python train.py --n_layer=10 --bias="none" --init_std_down=0.0064 --beta1=0.95 --decay_shape="sqrt" --batch_tokens=65536 --doc_mask=false --steps=2793
Each number is 500 + 50 x the weight over its row's rms, rounded and kept within 0 to 999. Layers, rows and columns count from 0. Numbers have three digits each. The size before them is the row's rms in percent of the matrix's.

# layer 6 MLP up, 512x128, rms 0.172, rows 86-222, columns 32-63
102:630440572413499407460514436468609480504473582486519488490455489572468421558530574426415567507518
101:528556504571477575379491476535561425519559526546606489392526555480464452517529532478498589509530
099:402535527412499529549406590524509458435514454523481477447434464489483567482548502451496543483454
106:509551462477341604474475459431530467558516508474413455488453442515479525452519469546491435426452
097:497466561554490433391422536484443539467495496390482488422437512514575516604512510565524437482474
101:578470438600495490535535524525401487478511441480473525544458508502470409482585501507451568449572
095:478454518449472458510516543564504425471494577495564456588508496433514475447452433575524540470471
102:514544536437560487529482559487515568499467481433509441486594551575475386451580476530561470448609
104:415450535553436493492445555486585471496578537578481600425557437565407564543577466420524433534536
088:494563508405459420523504494613520474501488433463552490544458495538433533474447593445537605546553
103:494533498563519612485524458550516447524506481553462420418459457499576597508504581499462505431502
106:538471557521553568608482489540464488522454591551493494453523495612464475597470504515511573488488
102:478546527539397533490444451480643491517457545462466516467525550574543464509478459477491530553476
097:496540388485426523427554454456590518496461561539464457471492538535494554503497553570462524444537
101:478537431656416479484553519563554450518433411539471421534415516517602486455596539488471467428478
099:438459538464591524440524473539559501537434504476560491455504525529517576462503530396556514467455
105:452528504469468555461604487461525427518476543522445482519501474449532502560500388642506538533510
097:454464502519427517491364519534451500513498534545467561500515511473456610473462533461527469521528
102:524502507507570557547489472493476503490529492475436363562481430450463439460528633581523464477619
104:498514547463544516530500498612468489564534495481583493466456484562506506548545545492532509504560
097:499481469518434521495452474418515563515481424438438416466537529530536452466522550536473416487501
099:521531543491488537493567467429476455524432503520532443517539493525461530433538503426495533544449
102:534603501481499466477497393536513588422489491480561505458418521545505513383482496530504418487447
102:589528504475556522469415406443618406455556540551446525510462556494562494432578513475522560430511
104:464465381593550391513501584514494533476456519553465574531535471437471518468472572483500493518559
106:554584504496609585527469556518625489481494515508385548506574572516506577532585458411465552458487
097:543489506526490557519533459528546535552470432515462533521465448472594488495500508429520417390488
103:537571471616573453448513472516470503422522508511490472442457473452547580448505495543473478495526
094:494519444531471487451516564495477445560463538452520535432458463522585495551504489492534540508530
100:491572475501614516484501505500488547421573439530511526512535510492502487499527493422458426478455
100:585500452483494619486479491527507493523537571548528571489500522499484519486392409521513574428567
099:441455572496505488512567502475482498575494521501500522493523523474395493458461506392460539409558
097:458422476492551531485499563482459549415515403432449597570493511525500547508523421510537466546482
099:450529490460447521408506516597478488479422545453517567451475502472473521609553452559531429459519
096:447435414519428574501502526473462455551586461561523496502499540477474526436461527476606459484573
102:447466565599492499483558575495528533517487556481544535444425500443498612593385506520534527544373
107:507546556476523510525436468515545472442585384571421496482558434434534553671531440467528464452570
096:453492489529494480494542501514447577506566472535568335529486418535447489463537509472487533411587
097:513523603493442538541549530549462494439449489558516528444481410540485567534421549477537495529617
103:501515442556479514594443463413422524499441447474601464531487506425550493424558452508542412462429
112:424535492503558527510591480552584523414547579571536498494522485408435474488491481467541524568558
094:373472367488590502403502530477573479491520507578492526521524482455509496390459578518559524490496
099:449411516440610482526419471468570590529532561351484488516490514450492505586535560571530495454539
095:418438505550462523507488509474513550570464537458419531500485450494490521532590437502450476507465
096:358535552418483495456524446522474456456526551523437486583491578557488459553476402436444500588529
096:345492496520515501485463504576424462551512623413456559452580469577542510524387453489427465455511
091:532484548434554521590510545490497471525442506558489532529457606558401535562517587408550585546513
104:484496508438501510403514472422584441499545457541477587586425476542484530486577499551445488412495
101:512442452463490507511551519526508557539566465508484521486474374475534534437495438496461472435382
094:438552499494470533525493555461516481407422441498562426457480516511593490451473524510525437464443
099:503521464597496503442516515545532425451529376424459482403541612475499552612471541542437482553518
101:511437541584417534564561579550581475471468526470536455485540539406591529469444505486483425528509
100:474540512475511428467504520486534431510605460418469572504528417466564518614536553560451550477429
093:400508534551501554499451467415587577557449619480495376552573476527535386395498488510534535509491
104:500585501506438530467545510529516596515476517543478423462478590476499410430458501504614509499470
096:511492526455530447578557527500378462531431442455534432446548527427529482505571491432449599499497
102:505431456515516498450597500497544570515533466505474444455472510443400539510522528531551507494543
103:414559469508481502564564421430589518558500450486475532473525519536502556526428501427481476494518
102:386574491526440472486603519502549514471478473477491548486500531544441529481509512513390461547498
094:422557529362535564523490446439507502493446565529457592491518490481566539510454502471479540447500
097:490447526491477393528517610503409514537540500416491571527454557468522396504509490596519578514487
107:577477549500464419436614443509512580428495557519504513501450573515433489458569528589460569558532
101:427516560449404589583500447423441549399470495425443497542472480455512461419466461502523511481536
095:531474565495612502558476443484545496426575498535531528578532543481486526486488490516445501482522
096:437536458575455446449415501465525509393511493530504436509503439518432570482525525518432498560474
098:483470552469502429424481466475474494528468615426481519510478535522484473523557472550570526540487
094:449535558582468500354488522540572552475440398514494495462445531475549402501561510497474508448564
102:409527543572546596483480431487455456539433556480509461483524516541609451523442446507435557461501
101:455531574591518525559395504546490496453568496444536574552483417477489461520504619400456528373545
105:435613504517496575496583546475534452541468473504490558590530453492550433498518492518501450449510
102:495414460494506477443590446467501523554511502461516522459534510515474498452606515485528549457568
106:467538544434406421470474522522539466410547539510563434493525506481476588497391596511495543453431
097:482586553437500515433537460473457563467504578517516514577452430481439516538482564559515527529384
097:545433539511488515557439570565529484506529470469489503507559458499517501557500561467494493527549
104:403449503483409485433568460446532517508553467556489561481552426418548471554475539457517492551531
099:506526595525459544579462571455464452397549506494445511553564512521502477416493514426490593484464
098:435475475543505515482457520467500474522520658482478514509501460571575450534420477533589531462541
096:501494492593442535507443430435418463486545519477510558575468501418563498478496466400446384470483
099:593526478401483451448495480523546488532582509538508556491452534622506467555520501474542552456461
101:522492437446520537465471628384510509465514523490511477559490407534527511454508455467493527444494
100:463552524495429528565515423600691554445540572479489425584490510484532443515540520596551574490520
097:591545558506460436589501541547392465456443518459522472520511438499481570433524502489442469497500
103:489436401580524548506469486628532441497490521475417548447578492574497492497488589488507497534509
101:485541478533455498510563501407470593435418489569560471468500480528529375454483493483467535537587
102:456554564560551494543496520433533569480536441440522493566452611464559475479440512562499449546471
093:555470498477494500457649504581515519530504587490515508510507553426520551515502560518516447485468
100:444545558493456412470476503500524430508493585525490546542627480527531582493501566478516513549449
094:489480560566562534448560482448443486505582641443440528487446563527531517546510488510409521496543
092:403451453413517484455419537419533529563505473522520539463548455484449492531526533514451416456489
102:558522447537562461438404457516476544519521516595512462517514476445445501568505524503523605488497
099:544500506469558507540449533511464537406425625433553445496448482535597569460505551497483519466522
108:474486558547400475491487401572504505435412464596525425465440555513523565581454508412463508505552
112:471474502574476503592438527443541539501492516557421446441489457441489430542492512499445461587516
108:407528485464468506622525529472542441427612469581447486509488546516416485513480476531497412532523
091:456468572577429507485549498495498474532505491525516439583494563428513547586508498543496563496555
100:586464557586555509537503458537470490493465567585528519564450473556455515570431510482474529526553
102:566418537468468544483492567406592481519581471440554572545429513473488448538487480545532517440528
100:443479535477604405496512481547471529533587567505468487454537431559566421534486538480510541405478
095:497537459524589434435571550506582514431434501570532573453518492535536478520476467450533482494508
102:468456513491492505421434539497538491523545395408536485434458430505586578467586402433511558414484
098:468533473573484520563571508487514508553424494579435433514517457634533474541451483551506532507479
093:550436529533572484528500541413609447426548558599582483489563498429451497457437434462518457484556
103:508573519458568512558504479485555494383461548471511492561538489494458453418537528469509538524448
099:506486561559503587459479431520429506538451480505414533529503525523581486517525499552527487494551
098:541486373573503470499561475481418538409512547582501486437492579518594487578501533463556481523445
100:562520491486491498599508522472495580557490497466501477503528460570455439412478489505416529478532
099:556455451507535478380417568476420489480483551539540503577507402437495566475504497535530507499531
098:562519474602627443492557555518513564438615516537540419559565576494576524509475574482445507570439
109:551472497498469559413426429428495451529519491572463472465448555562532502487529558559406479434580
090:439539486447460493510456550561482456453479496488565440547522520556484609556458497406511409398519
098:497550409452466489587598500466423522434548474464583482495502488472483537518523583523484467501544
100:573516567559463520519468544534438365517468547497555514501518489498500464521551527526501569512559
105:491581534487475481504522522534477424462492598588536412476517547456520589496543535595448492526487
096:496518480488436502466521462536569534501418485482581537523467486453487514568535428510481614452427
097:504425469585524541538518521493474579500537443491550479490467555487549488448522436515585523404466
105:529456512462573542454602501455517505516512453516444506585494500506461472515511505455587562486455
094:449530541502544435535539406508576471520460552456417460475499533537613502457509497525416604554496
097:501529502452478467417438508494474551535490419534470502371476510384473489591583491508535419507435
101:470512574581470551499519471569519468470518519494517522543469497441423476605491502495460492561528
100:513502501506533479552586514445415535417477387513486562443511540486511588567463546558479481510472
100:495550543544544421542503537489553522547544544375565533509524530506521493426499500469471427478450
101:545551461508501505568565459426481549476539467429540516437464554540468459502543528506506483503546
097:539447489396601430531469539471535520500560407493495548519445458472548510523480527550555441491535
103:455416474565527552567462458420468503434509471546463446469451477462470490471542478469642543476464
099:485465536464472497507513484386384524418621443402528546347511566524465473456419548550525528523545
096:571529503546431467456480356569489460485480487575461466524485489479505491527558526479455573511440
107:578472535455527436512511436450567494514466486427503397465451494544531539561513608577576412434498
106:560555495494524442513435557534435503454528463385423508449443456526514557514537472469542493536462
105:474522465461425491522487438533504498464430479552547399550459592469586539601524531461483428464572
099:510491559421453425549507548600419469453560574481473488424549550451484429548441493575472570516550
099:496596518494434477513438520427467460463539495503474540491565619581485465472549507533517428468426
095:493488461437479522459482501471416472458516551450370526575562480608587485594478535532434426465515
095:565429465439503435424515552424431396507497536544559425503435500519515480485534577511522506588415
096:580503591489476509502530595437512430504580553632621473454510486454478504532431544502393572501462
100:559413489532510491570555550561495496475518601455492461517464485471533564460510488512556510590510
098:431500542472507587583456479472514461525486533506610426486480525513451445475521501400540462539579
095:548582456397531580424438424525440488489519547548495397488513493513493470395467519557448448531497
# layer 6 MLP down (transposed), 512x128, rms 0.152, rows 86-222, columns 32-63
100:487426494504510535352407509486484545605479443467497505462502519576630480509531418580444474499491
085:518494496449502554427484440544415518511488551437473448390387607445479534463526392441533495412505
105:541467526495510501486495505526467497498493459511538498582477439565546483541453505536602469563522
109:497581398425456483520550385533496591561587528527433537512495492487546504497475522519487562511516
096:491550542509564519566539504470562444486528573503537555542510430519434510501434538501455528544549
105:526525519529395480491553560526429469450589585551434518428484483520571533505550485532424534510548
097:520432511541466562447496520494427551480511568524357529426526425504507557581500512415458525487495
103:530578424598544564478501571611467521536486506472552531585520438476512499477512504415476497458446
100:490526575454395466456442526526463500453467405447507431432571491454492422571493468533390441628558
092:568494542574482478549603380560510508528486555494470489533506371478464471488509550581511499517494
109:443515532523445509444577501559531541464513479502454437550467531454475532500497557477425542436415
104:518441558461437497485451488473441440496448502506525525500478522483444538409539485491473464521592
104:467527595512483464523410511590497503560529519526503504495449551537504524533445488422523491520516
104:533483473471533512485467439458543422480513491483527459636525507466397507550425520432364487562514
098:484499503508509493519451480423562493420495494448477523613500471506421551612576522527383386477555
103:504508467497520554498445510571437519532496574478475517501378546601398463474489545644502548485478
105:472586515588434587581571547425489468496549492457508520539466522590520555411461504575537432424491
100:465544518475524459378524487551510442476488440420547511439469370509574569550480522552473510449511
104:490507469391530506550541506442469519582496546579479560442521522514526466542533437521465426530467
102:550553464508445490496478487539568523530601561472518445518449489482491619464573489505536471538430
101:517431483508521489405488505569470486563526543499457570455522440539528451530444455508405535511548
101:521608519514451556473551459561553597532520450608513565536469492439472495513460484477527435367529
099:405503466491509524558495516457515378585531490398445480547469529407543573439457463454503542518441
102:583453546597538545482455497457428507432491491515432364540490483559529558415489495475454576492468
100:465554506521494457476550474461547504564509553474406543562519556525449500512475507544446485488513
107:444586519507518539464480525533458533468576462534505561491491359566508532486457444638552548520506
103:529396495587459430490429466522507491464465534526505434458532542595565513472475509456489526430458
112:611571442491547524585488528439550458530483519520531493562481570502531538401368563398549457427478
091:493485452596477544487507475436487512508438564414567468519550425582393494520495556512562516526436
102:522507487464501529452533515504469514449544436602438585510516528558404549479436546562473558389607
096:454455554539576464438529562545545355496570482495439507564546534491559548457612494529456474568514
096:527459575500467517513402483470560571602499522454619574541553520523390485521519479564462483556499
093:476407471451525507529458512476515450556422488515491500486473502527451552552494535495471446448496
100:458533516421320504503552516563571631510456463546571518512523492488462536492445539430486456441519
092:538584525582409528536548569444543438475466510451575423507432409514484535485527496470512481540466
105:582543466544505515452504464506468440473556490495520513478528467483471527500548549437526468479547
098:502391478477411453512482543562488506467486441536490472550531549502491565403498581561535475495506
097:527517424538580499558569505536460461498478458431545514405484456478534515616506473586430470498503
098:524479468549457501452511644516542536425509549455555551540431473541462495531423492495477546464489
105:468399448521471520510474471507485554568448465544461378433488550518540457525533437459480507596524
106:460529508471538562408496457459533482510468502547386505519572509451534497519484499567505615513450
093:499583494598582547514531495465437592518537556561440598588441469508472499489491494496500576544481
095:525498528548476481402512488459498511580447495510485532464480398516481547486478451544563494455466
095:468504555483516456489549557485454520467425582469504432570437450459540465529416485438516407438561
085:448470533559468493505486385542520505477567497532450579545549331423505440513401566459425495444442
092:524582471455474521534456441421562455513454534550456503541478500563509473455494483547526600567511
098:478398522459433527509506477438477493433563573454487483530561489477559480467543472503524426457373
095:449595531440495541502537407510561408592486479492489418457415472443490414546451504491458441528571
101:508505470420497433520473515540492562548494554443477501535499560625566540500572415487489562552454
092:463398494536444429441592552452412451498504462561554473462438497555468480552503527581536514448518
100:496504520566452488556596491459579619542426484553466521602523580553544482527526553468536451553457
090:441431465356486490513474549510549405507476463500550539461505531541438567528546530496489541531503
100:505549439555529517485507582499524502519443467461451438504580458556435534472534497427503433487526
098:579476452583467457356566457503512465539523506548427533440523510381473404455629523476558595474553
109:494406461570451449522493444477533440436508424442529488506523486516479495561507488402503518490505
095:514509501539465555548461535440475544472527484524505530507522512484448521537539473529487493530554
105:468453511466460520455442492514509582542445532570429443484492463446510484502553522479533434434523
106:480508421575499532485517447518429577530521431506555521516542544496527547588413501521535476562400
104:530444512463489472608536497491434576434516501590535503510471358520533552584564495574454459523477
095:484445484459527503462447615469436466478550563606472459501460513499505517471423486462540477625458
090:463468538510443531526503450540557429523519567383530515468522574481480509537507440503555504551475
112:512591528482485522539481422526500523549479576517532468490438419477488588417495522439438437477556
096:514484585614510447525470376554594498476470542451472492492500445519455538486453537455500551528559
106:444527560458457477532494455436520440532420533527487555443449412410547474575615553590511486531473
097:551473444512536521536512446433465522521521498526442500536519515413488474417525375465557553462538
099:453506558420411453522464524503521461499475521471549552425530542441455428436471465447461450551398
099:499479477589501410472456498458501552561417492485502428533499511485569497469548533481487516485437
098:519529474413550533530537481564577613471485466446456488443528508421571538523584424497479502485632
105:451569519488456538529531443556565543468448500533456505599541448546528580445495448457511453479479
103:473468462498440457460564458450516526411497468431395530437419506423576517481470471545505490424479
101:530480432416486494558559438501526542502458487519467586405458483493554607501516428420516576481601
102:456526539564556440485539521545505515482498516487480396542566441517506440598523533436535460488532
099:545535455513486507463398454506476448449515451609552444554497491450516482545511440611481465499420
095:512463550590491547470600400479460547526474529560463488592490558399491508405462507577509509525505
097:481564564418482451406530470450521402481520493515450524574546431544492573448560513434500603424514
098:522535546458465558432487496506435501488602425421578475429503437578544375548584529499525441487494
100:532427493424522541477468530548493480550485463462409488557475566495513651561526576480477532439526
102:558495503554527464559539520458488444471504473426547448540527505510515444458536564332443540417505
104:579537505554550551563460444523563555428519496598493506529532426544589462514511410548431568424453
101:388489473492483523558480490511481521430561514590484597507507509466459489597577403533519542456530
100:476485431545511510511529433357573561521423401582410566442559545501566467476499513506580531451490
101:455494476478614552461465391518537557458414516428564526515497542528469470563390544411493543541573
109:489552420421504513484573559530517468511412471510473490522472550464511498598566520467359485460488
107:463547540502456541447577536496445402438480567508614382546488588509557465524446518432539493500477
100:529465417582520469419442573513557451449432448433453499524465465520528547432484473383429534445482
095:526500477507514430509486544533523565552467541501508463464532534528450415479433416515505488436437
102:554573454536493507455519563474508597434511469494508525414520416597479427435503455575411572479482
100:417561500512463452555503492421582459566588455520527564384486513526495449462568507562422465581549
095:459534438538384510439515476561480489476556447436524427476517472475540525468464431449428569514503
095:450528458505541481525516570524473426403499503619483519532454566438433470550442494470514477461534
097:490529546432532584468587498560478421538546552474518497364503492520451583432519505457536518565445
107:470483422606559556517493466436500520542422522534448464479502503478558568609553491575506535517547
109:518493550571459557509476623493534575477419566546478483523465480456518496536539498574438423485501
104:529505539593466487531511538409472556391560573555449521551481489540448500492552418446529481569548
095:421475481497543432409443553488476460458572514491527545599465514522507481502535629443472432536478
104:443511436456480424538528476463559462393514453503491512625543521507441514525476431652558545507468
095:453430572501468568447468488591541553501420467431441500523485576527542477559495545509622548522531
100:500578533570566541494503520475556478445534468537501553488515433534496448546457441595434533546552
101:549479461481524499509436514478494498544455476543513585444472493510485553557494586512447462540496
102:480480562523524473543514632480422623484440484577498468442556483519531554494538476456522499482462
104:583473574528474492538512500449527509507511467445528597381537491515420474478534446496484507540523
096:494529453505472544457499436530502315458515543564545493445387502540379471479509584485505447518529
101:498478487440519492452488571463454348500527511513577514621504440490472492509424500496538415528537
096:616473469484486604483510540538556390508423563526530452547485531588504464519489489516473542450559
094:541415469548490448474525471456526469496385562473473470557413450455463516477572497563559520484534
099:550495519529514479529494486435494489515453566531477482472576457582587444536478574541460468412624
101:531520463492550498491519501511414518467484475501494428484519441561386513422508424498573514487514
102:502494519499508487459466505565477469601366538433629518468460442452459597500464534598532416499549
105:449421519519583606506512559476446467499610437418606612480460476474478422545587463548471484617449
094:566558551504523524489463584471403475510499549469494513495438578525483479403516509565552497606420
097:521501439407530456540475503525573538548539428562409506521414523410479509543531421493512520442501
100:556573580564451542590522537515521493561444568487515505550525563521522510497535446520559440542508
103:456475437572508554453458558481531409415525571480521432505543550416515463499431436486499503492518
101:488552516501536546427487513484480478528516487491454490452496477385509496518426447564582508533573
102:540507526548547478479616557464549434481511552442509510504504532415519476444539490499600485535466
106:514490491574445545576442479376520464486483505454435428489465499566501501508420493595418458511466
103:424501596476450516521533527546510465535403547436514539492530514494620515579529532526440569491509
103:459457524446508456446523432472524472414513446481561475461527440529557434482468523554454514500506
100:578450503497507455481512451522569465451495410439551522520437467512474494544532509501542466465484
103:485518600517539468471477496496587457445534541461538491553440448512468505446564561497523501525599
102:555527553511492586403449456532511477566460524499571493522535515492476483561551565498575493481508
102:537539523450444536578498446505442487477446514482541462572513550549546555550453524538489496509506
103:519517477412486497463533522453532411503543482467507499640491545588467479570555516433552431490471
103:554453545436460523619504560502382544502483466541578448512566552540495509400541480475586580494498
099:454478475543535484491459568550408451542475514426562477565495531566464602590470482533531484481523
098:507582501448539611458573483566529554488536493601503481364517488485615522562553566390540530479414
106:473471582517401440447460500556490495434547571555471536450467557548573511491548555467488529507578
104:448469496510590493499425523451401468441516492495504590516539564562453494605484538463522565601532
104:511511611497350548404539473468565521513463585450475496477548470531419435510501530459491474534473
102:582487500500432391533491494609444579497521535456486515499458520438447449501563565621497533464568
097:544513426588504512513471548465518442411473419427443476587564552517463461464389553511545410563546
095:554429450536559555535583474411499618433394484546530486436559434504530488591577455493432553504471
094:486518565565486540482387564478564503489527514518439529534437524505519447509531544486577587532519
103:433450497517471397496474504441489524463520575494557471436510531500417526467492576467454376415504
104:479369486532473485562547495520551402531468503531469476541461440513559527569470523452580417424454
104:524483507479473587534519571449467555441491517570544500463432472505440489402466485505539455499454
091:462493490450500513467514469576490427419509522499430464459511511372486522415425420495608454534533
# layer 6 MLP gate, 512x128, rms 0.179, rows 87-223, columns 32-63
094:550507519390507479482483487484529477569532564596488461502530475536494461543485466385500425448504
103:524520512532485515570497515494521461440516426419486472593512533460500442440442520520588480530519
110:452509526585523535588525483447504509466496422542532496548547534436503543526514558421421493558447
093:550559457526568471442424495499513522569551519470573479509460446506515494534522452453558539495476
104:584449466434595429449513452495501393556539469410454518472507418559494473478468400452451522463506
101:441552567534518496444522503489501476552541553580464507458552487480538442548370439459536439492464
097:491510537442540504442573489512454530440613474589445513552528468550521465524493463507548538543607
105:450521526496501584492540551470423563539555521534486532517464525504546498494440541543615602486451
085:456470517558363483545502386482543500501489446475575417495536482473513518474475477469474595521541
087:502558471612587426472484536459536471561491559608445537451442487547476499443509478500553487534444
099:488531541534456486505448548521573463546521521592549540452592477515532483614388451508475541415480
108:468512484446468444544434440444426508498430460549506514574462514450502408520441450528470547507487
106:476561449519497516473530404450527482492616429576427495489508494499555490594451565562590459527489
099:445474480510571479567531520525389508510555489582513571462577568512450557470510542587545510543459
108:531546502487528496525592388445502424476522466515550506581477520454416502412518569458558499368498
100:480477506450536466466589400369477501538439463532484555551489494492524586430473532474463530473568
098:525475477468545518527446487495632550470498422524478495548411444540573544505449583516589493539472
102:515507461560442549547591559514521572504467514526479498604487532559469497463527427466538562476463
104:566488514477502383439492512391414498542404452507457533513568535515546450451551502448448554489433
105:520523518538490514524451504517393560477556502398541451482546433496467484419506542424552550430531
094:419408472462513487494388474463402389461517550464553483537541430504538479455471461465526421500576
101:447525498549510466482474474469517503496510527526402548565496498507471556473442554442530540530518
083:459465437474528567451469463535575484547455353504535507577417434465573509535473483436524489504560
105:476484431436479499514539482512457506485496551500356418487541446564580560482498453382599537510500
094:459370547548471504432446511471521545619532552514577489450507493533547484541523567482560547503510
103:427501497500599521490493429525539424539540422546428574507499419466527479566516431365444487488473
102:470516472480561434522413462553548526525443433566507415541535478568463514449496512406576510493527
091:540540580513479523493473493515443533538564552468485505477463479480422461507554433447505551520468
101:416449464563578530484491517492417487543477461503462421499390489467510559516475555452555424445542
099:448447527475517527421463494432465516444505448514461564522494504553419529517528494413568513450359
090:461635454489460502503496446463384506498555546435499515553473560436528509531552519472512506439557
101:571558496528506538449480554423629515469526591507532420510427450568556486496465455504602528509457
092:577437467585530406486391408599471515536511381515470489597510546519479548508439481498536410481518
095:451462487509558450469573462476556539481596376521356461449454481506466514461434503413552524445548
108:473530541497524505443609476407527566497552530518475429505505522515500505513380514468599613515469
108:570415490588457523526492572418434587602587527501489460399539412546490566542455463454466462564459
092:505530538541541435473507446559452448508543503439471486554379485553496438596465369511660530533466
093:417490443482546600529448512430490495575562529479554499536534555530568539540476451513526531530471
105:447499459495527588477478459455429611507503489473534509390604465482475543413552476530528556460405
105:628518497493473492501457403516514453522509503551557451473541503462542589491546522430542470534566
094:444383478558523496532502483481492559463515420436415476499500431508454565548508521526547439471555
096:505498444475504510451449453491551532510543590492533565503467454512504615501476479446575534413447
102:517513478530505459532425487448422411514518444446500455442428589574453528521450488420508539578493
092:439466472492500486494524495459509521526599441416503497585495525472565478473559494516468566504553
097:488506519543591515557399519495495517515430438545516501465485574473557529482438458399504446565575
097:469422491447576529474512475485462620544558454515444524537563415441540543436438559585511528536514
097:512443546326494465582524506559473549572498509578539510487533540463526503491545508453638470505490
104:445523445443476455557495448434502509439415540492418630536419518571573568444419496582518518509450
094:513511411553519509457496488532531479508519456585538557454468477522563436606451477394418513481543
097:451542501503456452505503479531470501470444419563430523517497468506487405565527480506524540577505
101:434555561524353503561477449503470518490529560519430450501596561477541474411508522485492470496499
095:503504475564582397502494522564513536483563407404481583508511451585446485576597397483503529606515
095:438574444512540569527435442416642480504499505390524452493411500503568505511460518554509535564477
104:520547514553447535480513429467479515484524578516505444578487528528437532532433560518477537457553
095:489506504441522481494478568446469478445588519392408479478505535516577538438530418570540517562457
094:541473544525572428517590538482632532438443509523536524546605511472457491460513483475528522438403
105:399521549466477468489467576551435402512464560453536483487496536555481437514595518457536427563455
102:585511611449453577520495458473542529567496501553324575530531530436486513466534510432593460553433
098:489624381524556487457476436522419570486570461565403537507452505544470490528522441481473500456457
100:498481530571478518546545458472566495566530569538376570514473503599536505550511470421497510443492
109:544520523609527535476490445529522575599515493486504502431503418514536500506447429441530495534432
091:543478510502507547537478474429514538427444550522489464545523461505539426513455411445512511532510
104:520473545521453417586391445468561375438530468478553436595527526512484544540438455481536478418530
094:534499507494449461466335492475487419596530444533468501593454497536470509608502511504455471487534
077:431480541506490547448490472519502461553501471518469483505426585466523537464455409533504488478525
104:533474496528477416437535496488574523524480532527389470522439538583548400617492559423501517479553
103:496500446542564436424492522497591456492485513505572489521444423457500519523476508490483440466494
104:508404435494463522494496450521483419410468428508446481494531509624584468511577534528523591490569
104:522552528585502493581568546482480473528488458512481465585544569507437667448403437394513517493541
104:508456495546532494490467538542663437605436522427449536504459512463451609492492434440440500451466
101:518481504562465542535510475378498581520515565494449496516544441570401540564417439514503469543481
099:517586554513559555623556511506577546561543470515533565534431499486565556575368469462529478431500
096:580538468456471507428532414513476560457533576435480540542565488504491533579529517499503512576475
098:440452515525505501540511391428489443526488530586470447415471510448512550503549574547507580605561
097:544569527529514492519453450536568551553359557563521433435457485575426522599542519483511520551611
092:549437478468582481489492520530554524488472519505426542509447487496513530544487508536535485410452
092:591525522509430493563512479453461433476405500529546513486550572482587464473478526456416545563555
104:413425433567448443523516407552439467484480549490443506478496453521540499617457443558460492621593
101:473416480625572586533465534482460527592500552615581556464570512460464464460442558508604473412458
101:528524466533562425451443446633544435520550441424499434550538467579521530521464551509453538425407
101:540515396544410508507510428521499532517492497581595434496480528466430492485512490399526513473493
099:536533524435610568429446419504500450581515528541537511608462424575470439464524546434480480483521
104:548423505494404491572555479448526574561567472474505576470476459524461522576470423544481461510488
102:415428417515461473522486549464504452450447417526522482482427527440543553457520571521539409493515
099:482531442511473429477539524534467447480540543487476482397508546519500501459509577506489536487541
107:536495489464385549566571494566443561444521517491442470552414564492584441431479460546509461487581
101:452550480447561535501523502508543453546584452533558491471501464456514533608591510552416483492650
091:604414473554567487447513478460446556550556504475478431436526582550544470536472487505594514567455
110:535485462527598527509504507528576499422533508455462428460422509571512614481460449468545599502572
097:506472508587414415546565482495480424571475459524420493592469470494477531510498512478558507519447
113:485485466488527517459515446445465444507569471485571478474524545439388413521475525445533410461508
103:512506516488440504443511390557493534490424473510615473504504489526518514449433510514404556523529
095:508499559508543410493477509506506498515448516547486476566526503440437456515407481415492490507416
101:613491401492458508548432493446460482470555507413517494439529424576521511551540533461479489512542
106:493505575536504421491504469517548478535474449470434502615472488602544453479447550423507473503411
089:473490515577506476521531539409505603541509447432584460518495464475549547469432490437518532522422
098:514412524495480488513470443491502451451480499529531449551526535547527410557451469553496462474489
093:427513456501473530459474516547561503487409501544478463444466503546621534549433446456484507500566
100:562547438595494494527496492500515511561450489493466525566497489455601432535592473457504443472401
095:577511543477470400462559559470489483476500439503466553611410597531536574480474562449545507620504
095:631447562390524527587484467527499461489576503507463457469525502542531473488478540416549468430473
105:475558524579499522449528428521519495545503460500542458487478467467536533591480470545557567567526
098:522516497446465523471447479542604462529533570500513419461501348499503548528586467485487520495497
096:467525604567508474505562546532471440525438585471475464575509568473473432439504552480507537428445
089:440434452489488424596472448454516542503563430514420554566544496512503546474442500519435439416478
102:447506463497635519535512506537519475483523485548476492535458357528569536464490393564516533506476
104:489486498482580507551476425547550560439502567506517405594465564508484532423422430505495432530429
104:410470553510625556502562474489402483461496441455540615492533499603517454414447524450507515458518
097:441518592390548406426537547522478512491583502588443424539534509456611591539461366503455518528520
101:439548570456482524557521551549428563450559491517522484568552492492407644557532397554472388568517
096:450520556384527469504528442431465489486545460505474473541496466513446523619560451494584425503586
107:401423526463468458501451506522493566435495513459483608557470472539505542507403424540486604469395
092:482409490456419535493459527439476433499592502515455472502574412531505506517464549387504456527443
101:396495529512472513590390545469552456444572479443513480504460503556454498524538492508516533509458
097:528534546456519524459508484531380557578551508571434524513516513477458528460497488470490548546547
101:526514588495491529493519553467474484530542474450498423473528451594564447384523429472562553476491
099:502537481567408386398447527496511557461621503538432530488444522584466501467505433451480418552536
100:633473460531457517490475462442499499486433418534528446518504444484390404472517570478497497571514
098:440545564385440511527530443434470438417527520426447468513454433423524524512529489482512601469492
104:522512495544498491524503547440524490521531489550546528508521507599552492452492555426515553518470
101:508529497483448424494576526477454491452493507491480485503531495494545550510508499535541536428474
093:504594480478526526472499549459434554509517528526520510477574590536464492502477432496589431512432
109:468497455492512501551573536452567520442543553519509572541516424551435475477486488452458520462490
096:494474495565423517499532447489423469590484474453476431530567553447529469469489567462440574491491
102:509455508575490535516522472566515560557498447480485464494530419440549485426504521498466543422639
118:457510519514544465449576461501553498560433408488451509551604569413497503454490487473512580544499
098:556469473518449468550518423580413459541384580452557439496499567467517545498523562454549505584445
107:526568500535556545579515426446476460479495491570509461595581568536465570492550478490553549553444
098:543572496569582500486536485454475524495571500526456467402538478442568532533558544447577505500554
101:508475518428565512556437542403431535447455550465579399509584441477516480575512598537507448554435
095:531525487466546521563545503439483543492501490663531467440505558562488579445489502424420454460485
095:609325531457566449536532513479407492468457489550531539564498572514507547451504521523492483472526
101:461599464528531534596500441582499477379470480518493571560633408564527488530496446414488394520558
101:422557459467404578463478531537622466433458497461465491540568446497518567582524476467491535532432
107:536497523540478464550477425460502472471498472490506479527478564458525516436387483499567491453476
094:513576577456485549407540427502540494549454481564511451581548485473492421591508577455564538470509
094:491552462481394545564452555453447427497432457488486519570482506465449461483571459481534525549497